{"n_layer": 15, "d_model": 128, "n_head": 4, "n_kv_head": 4, "head_dim": 32, "d_mlp": 512, "vocab_size": 1024, "activation": "gelu", "norm": "rmsnorm", "norm_place": "pre", "norm_eps": 1e-06, "positions": "rope", "rope_base": 10000.0, "rope_fraction": 0.25, "qk_norm": false, "attn_scale": 0.177, "bias": "all", "tie_embeddings": false, "parallel_block": true, "init": "trunc", "init_std_qkv": 0.0442, "init_std_o": 0.0, "init_std_up": 0.0442, "init_std_down": 0.0, "optimizer": "muon_variant", "lr": 0.00102, "lr_mult_o": 4.0, "beta1": 0.93, "lr_head": 0.00511, "grad_clip": 2.0, "warmup_steps": 200, "schedule": "wsd", "decay_fraction": 0.554, "decay_shape": "sqrt", "final_lr_fraction": 0.02, "batch_tokens": 8192, "seq_len": 1024, "doc_mask": true, "train_tokens": 111800000, "steps": 13648, "dataset": "wikipedia_en"}
Each number is 128 + 32 x the weight over the matrix's rms, rounded and kept within 0 to 255. Layers, rows and columns count from 0. Numbers have three digits each.

# layer 8 MLP down (transposed), 512x128, rms 0.107, rows 442-467, columns 0-127
131143121066172153179129148157161121090162052165087143205116084159082102080145066156111103081155104141144152115167122094134137153155119126125093094089076152085077127088166129175111122084092177143142146121141135147137107122151175122107156069121164087095120125149172110137149032147159195142114149190115136120122164122112137156204118088138074139069161145153132076092108119140144142106106
123165167146166171128105097144146157115150088154159137121121127102089137129136157118115117099123122114139154121177181118104115118127091181135151155094109108138150148146080133071121105183158139190138109113126152164129131172136126127116139132121112110060081173094149172156107146103137134181110131144079142119179135163133146132138108128130145118124111126172129161130111177084079156079086
165159114133140100188087152102159116089062117127163098079149151124103138095116161121162105115055115177121160139165168126096121130116165160174192120086182180119159133097174161134159127098159154113131099144138106174143133085183130133146130114157119166132125119175189097149069160136087113104097175114086169121111116059103163072110144143104084133171100080136112134135088211113131142154198
138090170191093130144121170156130165164141180141168124130147055168136079152117113133140168117144158164109108081112138074144125123161164087131116150114128146135124185097132083112116146140162113123187089149137098119078136147103176135129114110128098141153120131085200090178182073164156174140133119180154150166134088159080106109164069164080090108156101138082102135147098169146080108133160
167090199186055164155132068079147134158136142169117148156075170136083090095085103183109152143140117119107138130149128115122145102132141186142128145189140132165133092123109126087089164135134124174161148092060053141131145106133139111159090143101163197137091198168120119109121129064139179145088079143130070095125108088143162188135116109147121203117179135155167101126098139055144055119141
064122168118106180114077092053124159100166047146110134121129106095130146180121124184197111132142120130158187127121097117090146112131082138116110142146109114135096138133107084086193137148120123130070165206155158074172149108143145133090139114165102195112151084088099132170171065168104169095177162086043065153098173109141149141157106111116133120161137088113180127093115173145143147088146
154099106107048139141106183186149143130122166128127135165140139078085130152130122154127135122134069122155122129105153096153119128041096156077122116102096107124156155110127147124141129099110150130153106083121112124130100143079098154121142150164152127066182097113095109156182162182118132034124114167172110128130139161147162136175120151095143142140171114158113145163147083131112132144100
149141092140133104164094081107177129108129095114107129109125207127148128090108143148124111133159124139144140120163129113111124184101178131088161136136144134111103106097171159140136143084085192169162098132143120127135132161139109110160167066121156110182137141145166175101071113160163151113106145100122183114121088112121136174112128140156115137071102166104189125144155092137052081104107
109151149116138212092074126166132047149140059098066124183115147120228127090077126129114144101157172072126085132084162133129183135154097119105093126074072093100140104124056137100079135139120121112118119103101102113150105151150146128153089163105134153158069092146180120079141087141177163114161108129078156138120144140155116165104050126054052145182140174149073117124106129116142126191100
078153163145150081080103098113136144127191087108166182114100113180138141122137160159138109186121126173133127137181154071151171114114156152129135134102090155052184115149117163165103140066145137133088146121147118109166119098168129088093118118088164099128156129158131133126111128134128157127147099136184111168129115118142150116140089124119175133145152141128109203131107079120145144133140
130113148115177139177095141127113135093188117114084132080112105097129104164124146110185185110155044105090145140174114137069093116062095133090158148104168153127172085153128127156126149111155163110109120127083125126156111142158084175156114174121152114134148132074079092111151086094099086114126138152132142138112105187157145121174154061175085133139129150112116104101115155101126121103098
182112135113182111137122099132143167158087127096109127155110068185204147106094158141092157147158106096081111150150154104166100114109116097085169159105088090134123134159117085096118118144175120151123110174106133130137102131147141124145123163098121090134138126073131092090100076100136078096173190125129155118123147139157100181146120145151142120096078137147059081108133180101124066070139
195133174048178110121153094075093133124108105120122121108100099163152201114186147153094158117162140054095102123149126102142082011099131124130133082096077136136178133168114133098102154126113084178160073088069085092111111137074053084137092136131116063061128138086146132146119099127097123077114217107135202159082141128175162122165091138109149081099064105168079131092121189077121098096138
091126094129167163163186083118154060169110085142120184081058144071124119096145082135131186121145152063119116103056089126104116119162086067097105073171096110078091195117165170067122103143108121125079146078136094143155106145139090184092121126088079156070072159115120221117104092093147180158189187105095096147106172136153145160169134175115069131188094180126178122146135159119088116062122
074143123057086148113147097120136116161114095110099161147129088119152119107146138139130130140134114147187150227173117062222160081115130083108151128156114156147096093157123101093135234062133138145123110102093135100152159109152149128123103122128166128125078137070145125135099119118140168090210149122142152145117132129163112121189155141099152142091111165115171123128108160122178117144142
122172122139140172104148085151120095215104121154107139104161122132144083097106078079147075139149186134152159097097132115137144141149100119109136145111122152110176159150107113079109132134109154090145102125155105121101083133149099147178077114115118121097150147140160169102117157123167072164132154131141167157148120174116162131173176115138108129108123183199214075106136131159117141163034
150093107115121062104102116126139126143083253082194156172129149071121135125113125156136101135159135116138069094142129151102119168084133159123133121143142111086082132150142177129106054110097127153168125157178150104130143166126087126089122226057171151133090080108131128177162198187128196130175148153187073114084137132129085158171113093121081077136165107135116099106149082026135114135082
152168071227173103090131103142081155122152139147156154149120147152143122119191174141167121131114111129139121170156152175115153186064127131108171098143151158125144129118130113181051143140150071099133067139130120171101125144138156100137131165150109155137166125108097077134154101094162139155122138110184157210216120116150147193147128106120118127151112148092138112124150109130123169140130
120138130126135151120139114074115113118147154132118088098121130180136156118146148153163121193160140187133119095152126134085129099099100172147075143166095170082116082126161152113143129122148142088171119146163092126121137140145162100167128159084103105143115064092131056153126121142102122081129180138107112108143078116092137131096110156139097102132130153141124156152108149120084100191099
130147114163136085097021189129151163133164139100086128059125147084152152120145150202111096142175142201111127149148133128142112134143140164145123152178150141140100144095098145164153121107111113143148168138192113124131125137141073130158090164112179145174144173121136123117164151153146120123096116144132131050101099088135085113129133119143181148128090153121092141151158162112171180154147
090077083156164121130076149093111103134078075147168170171034117096135147106169095175138134123169156119044152138112142211112125139128123153117172185103113202133090123070102094099113161159116149163114161175192159120118121081114157165107094081149112160169161107103147124065067185142137057134174120113102138101178059161184135143063234162124113108133133116160155171096160082119120088145137
098157102160093108115098195171089138163152134129175160135167132126099117153147155149155113116110085161123121169153196086171082075104140120111156166136113137113133100173118133072194118132108161117129115046096106111143115098165051182200065069123098156121077142099126137162161168133043105143117062123119097117077118064081088132094126120129089086110141133104140068148123145181132106131110
133122101168135097088184192137125118181181118154203173142118135149100124150102087138141053136085092109134092159124099142133132118085122153154180085117133150164152105187136105122132118059124118084147152148117166111158118098126166149115088081089180143115076185175086183151119084104063126101109122102118131167098096096118161173110100095102131142138155221165148113127138103068058159091125
173160197157113113115097129232089157178122091156108185173103119202110125122106160093126092071111124129076139137160106163143167132168087126090100108129138107148114142137102168105166075109124142113122125180124144075083107150162093140072136139162105173082132168056137146140129098147132175130178111138133115081126145162173112137118117108070140079165100115131123148139102105131169050143125
097116086169159146166142165152137123151141114147113125128144083088101155160141126145097111164080129092116137166189103079098074189132137135111125184091084110199108130126104135089166131145091128174120092163072146120120108191185154104157103135101117131139139172083146167107159127104121125153178080149174156088105113174166169119111085088119064135089153147126156138162138125109130164137113
177168158144113117120171168121080158153164097089137163088101143102104111115159202107121095103155080098150084134140153137169169096118143127153148126066083148126104112099056142076105140146079135168108149158122073091185166125191084134164086130167125135122145144153129149100150134165146107133064137149199129205128108095158126128148191122149123161094157163132121122105110164105163129139129
# layer 8 MLP up, 512x128, rms 0.123, rows 443-467, columns 0-127
184107110150124107104133117123203162169137127138127116119150128171136122148144148107094110135117134079141135174103143114137108173119113129164164115140178115191101120147096106193143217126173103066140162152109145103079099128120138130170137162090133121125148093167142116103171096062115139114156132114178096163098120122105125128142105147109130131215123122157104095111125167081126101143148
138150087126106120095152122120128109117108123169135141124142082145098155078149074096074050116121111105159104100084131125098085119071203151060143128195117069165120115095137074146113121102141103154096149099073163082183088147145104099114129148093099103145152116105165150166169057145196144164100120122117069115100144166137140215136121126178100153137135132125128146136137129113163139103094
119141069124159101120109094112071115149184119163136150155107187104160151073149154149069145149134110110158156133117155140126135198087123155114098089148099149143133087161143161128135115199132135113095158093139172112192116118120112165133089111133157105148162100088081131135107126089073111173110145121126089047114238148123124175070139146151223143112090142168097109124120135099099155142137
198136129128126124097166161142132127131122109133091135185131102155183074195127137167185195106115164119183133158217153140093115133115150157115154095138071128123173108136189125122102104113129150101105078123157143087151127124085072126166115164149128059089117097092130117053142126075125082120101124131141117182086131162187164153063100116108100097131096153129073203127146170176134151119111
105158094140151110101133130078079077119166121092131140089142072123115147097142147147194084201171091111155169100098116062096147082149127112130125138181054110101149142200073172158114136086132089165149113146078127100127128103126145092113109165107160161172119095131158119175119123110099086072162084109119144172185087129148122187137105121160092089123075170220074137116070096182139135130073
126077164188155055120161142157113121112141126071136139117118151118131151091159141112120143151122164119167125145110093148087111113219067125169160109132175187135151083189176111110125139157137122117092115130097154127117219131111131138102155136125113134190087161125121073090131109100112093186095149088131107174166103077105132116112115134124124172136081149118144125077149158105132124141125
090115167060167103142111100068155134158113094118079114105106223064093120071197087139111119054159149168140127104054115077150135118119105100151130126139142120140132135148131144111154148114138078122099080146084112120137095091137116086082129127117159153125172126143169093144126120102154092124145080150106115080120220136153141104201112093140105139166109139127132068130117146093142141135177
140126130150057120080105132174130113176130151092131108141115116101137148120122171119178178086153074174106080134128104101146124111095102039157120140157113166116108146135103132162101119132058051183108099121127140047085117108137133134155108163114057136137129105180167181069097093119230109093146150020135167090104136119158100168137174132123058144193124143205104060120129182083122110194164
129100119077097146133139162157134082159122129184117101150108093114139076087118095117144131098099138154129068097095140169114122104091125143119168133160156144205125127127141132128102137131133097099089111122168133160148169103133102138110099141186165157100140082115133152145160137163164145134091110067126119167077113135132141114135081106139122082138136153163165120085129125163118165127109
136108142072088141124186125113171131110139141102152092101186107133094147113080094100162199149079111099129109073045117124148122152109154087146082113143122142136055132145165184105117115128151136189096026056107133108140177061143164133097137155126096156080163116128090167121107146107125126181129118146143135101101135165177153093145146136131112151154104129159170170136120074149133114130123
137163126160169162098111134144126137125136139155111155112115115138120091142111118138144141070108077125178110114112109154091128107137163146149149149135105168143079107113166126120151111159120114084140131116134123110114215139128124142129111101160135110109182150193134150180136162182133173131086133119146097088175121146176113165187105169151097104148164115182201106138149095125185144112084
095088106103116093087166143171088109167090088092139175186134142163176114151122122124120084122049104117084131172090128139142151126139173104099110169155115075155118142255123140095076170155154136162153116082155155106049151114113176089096101134129121064183150117122189109066055133140170129136097140123170109140092120069143136088075160142091140162075115170155075098139119062140091076131132
126142078128093076129121137224128164167128150100154203121142150146145162109133077149197149130138152086099093141076156114077110178084127102142091077098132134109091079112153110113124107092161156127140056144108125105150168115150079117172133153090021125076220130051047099079190169130112156180121118100087125112105186128049146176095147155081153096119127109128139102152128157092154141158139
148124113119090141104151116091110135109089202130103105197121139151113089155123138116090118065114133102119122171142137116077138148100150115153198156104170065158096075072087095089144127158118100068091138140138081122171118101123135087112113121135044171159127125177106148175146119126170127143169124159139086091190103099112183105145070112140182094173151210121103096132205137133137154134125
133129100069151127103088132141137131069178181167113085133100092060143152119130159116104174122156075121130142152138159160031139156114122132162136129123131161121126069111122114148122122118151075160145150168151182157134127110101167123137087111115124143143119139113138126097123093136103179096150175139083157127114099151155114170181095079108084085199142174146097150054140111099107144103183
106123140125129065142058142110096140092090141133154149099160117101130132142137050120130127149097050135122089096141099158119133147227136108142114141111133117099081077108043149158226129115155138098124151150146136077127143091148109154106140168099119085126129143152112122156110091124100099102104090159159132114100117154133128127154096122216110075067113080107052147091141121177098161096101
135118131039110124174092196134115097169089122142105145101173119139138138111084135115144092083061099137126146077088155145157130149153089114145105120084117114086109150138128078125174124183123159145131118172137126093124159091066133122136179118094114081080123113203147090139136113174125125140113139119100121134143099115116130105098141127190149147129102079105104153119102154112148139174157
135058120105095134133123161144107135125132114173133139110120100089091107113109130097142127083130126091111101115128122164149158084107120084145106143153055140174120102157102098093118098123082134140092169119155106144126102102122097131180173131108078137084171160130098129127151149132169134145111091081119123112117146126090079128141141113118128153105113152095119157119130136147129122112164
105067172132148142140091125117164141156089084132120133136105133151106146112108136159128099123078119132139121119114151125153127122110067061186130157085096135127124119166146133076118089160107098092158152157163072161151119060172158169115099137165048155091125113103140141137133102087117169170128058116170139099127135151148113163076144134180115150131146078113093097129134108105195148164130
132116100115157088132050213181182164081155135114183122105067063171163087109114153112093098156098154101165144169196124136178120109114180044081142135150112154125137098038174093128129123157142186090138082139158171146137109177109115136143136135113148133111075143122120133057145125146175070172132161156152137144091170125086122091108219150178156122179140107112148229137117164111094097139151
082107120133122076136110108134084132173172180178159131066126102138165136087098077130184143150154115104132186102105102189084120104148086149099095159150151108108100148152076181168076125099130122084174054098137136121125086110143136109120101109181131162164151149162160170082141129157184092126121159169134086150142091187143161135127149141100184165123093088087141130130102099077187128133165
167109130128153148127045076165170125145121144128131117130143114079133088105083159173101154145152169151133092165114099104118140152143149143130141151113160114203123137135142161159150141195099108166074156131103095156119119121144177155117107182138128093183104145133127160114106160163117141132136140147109111135215217171087134088135131170121040135119132136102164138144137116150153138073131
051139119170162156144132144096150158136125150135162150141185148154143062074121136109103138070138103176090064123124097129163141166119143142125148100122096137165108166137096156207105146177095098170131077084167140077151152169177128149175120160122077110160154090163152133179156092121174121076107113146084072153143078130177117117109181130148093100172154134112074128193171068094125202126147
177122074147194161132147150084193137111127130123155185107142185078099114121213121125083154125135149111124144072105179159144102090113139105159148097138146179143162208116103138160158103180130047144167120150152163101074140109101093140138186147123100090106163158125072116173115110123202121041156162072136089139156086153073145145134138195191111110088110176107123127088135119099148081135127
147092157068122114100153158156140180155189127132170073111129136133095089143122146127076141126176178064137155129123107152130057098116144092157088152135177137147085166168190120154180139182125105105141143144156180147017166070109132111088136129114153102166129084091092138129120096114144130116130081094130102123145135127118151106082114128134096128101066123084097130089159166093115089086105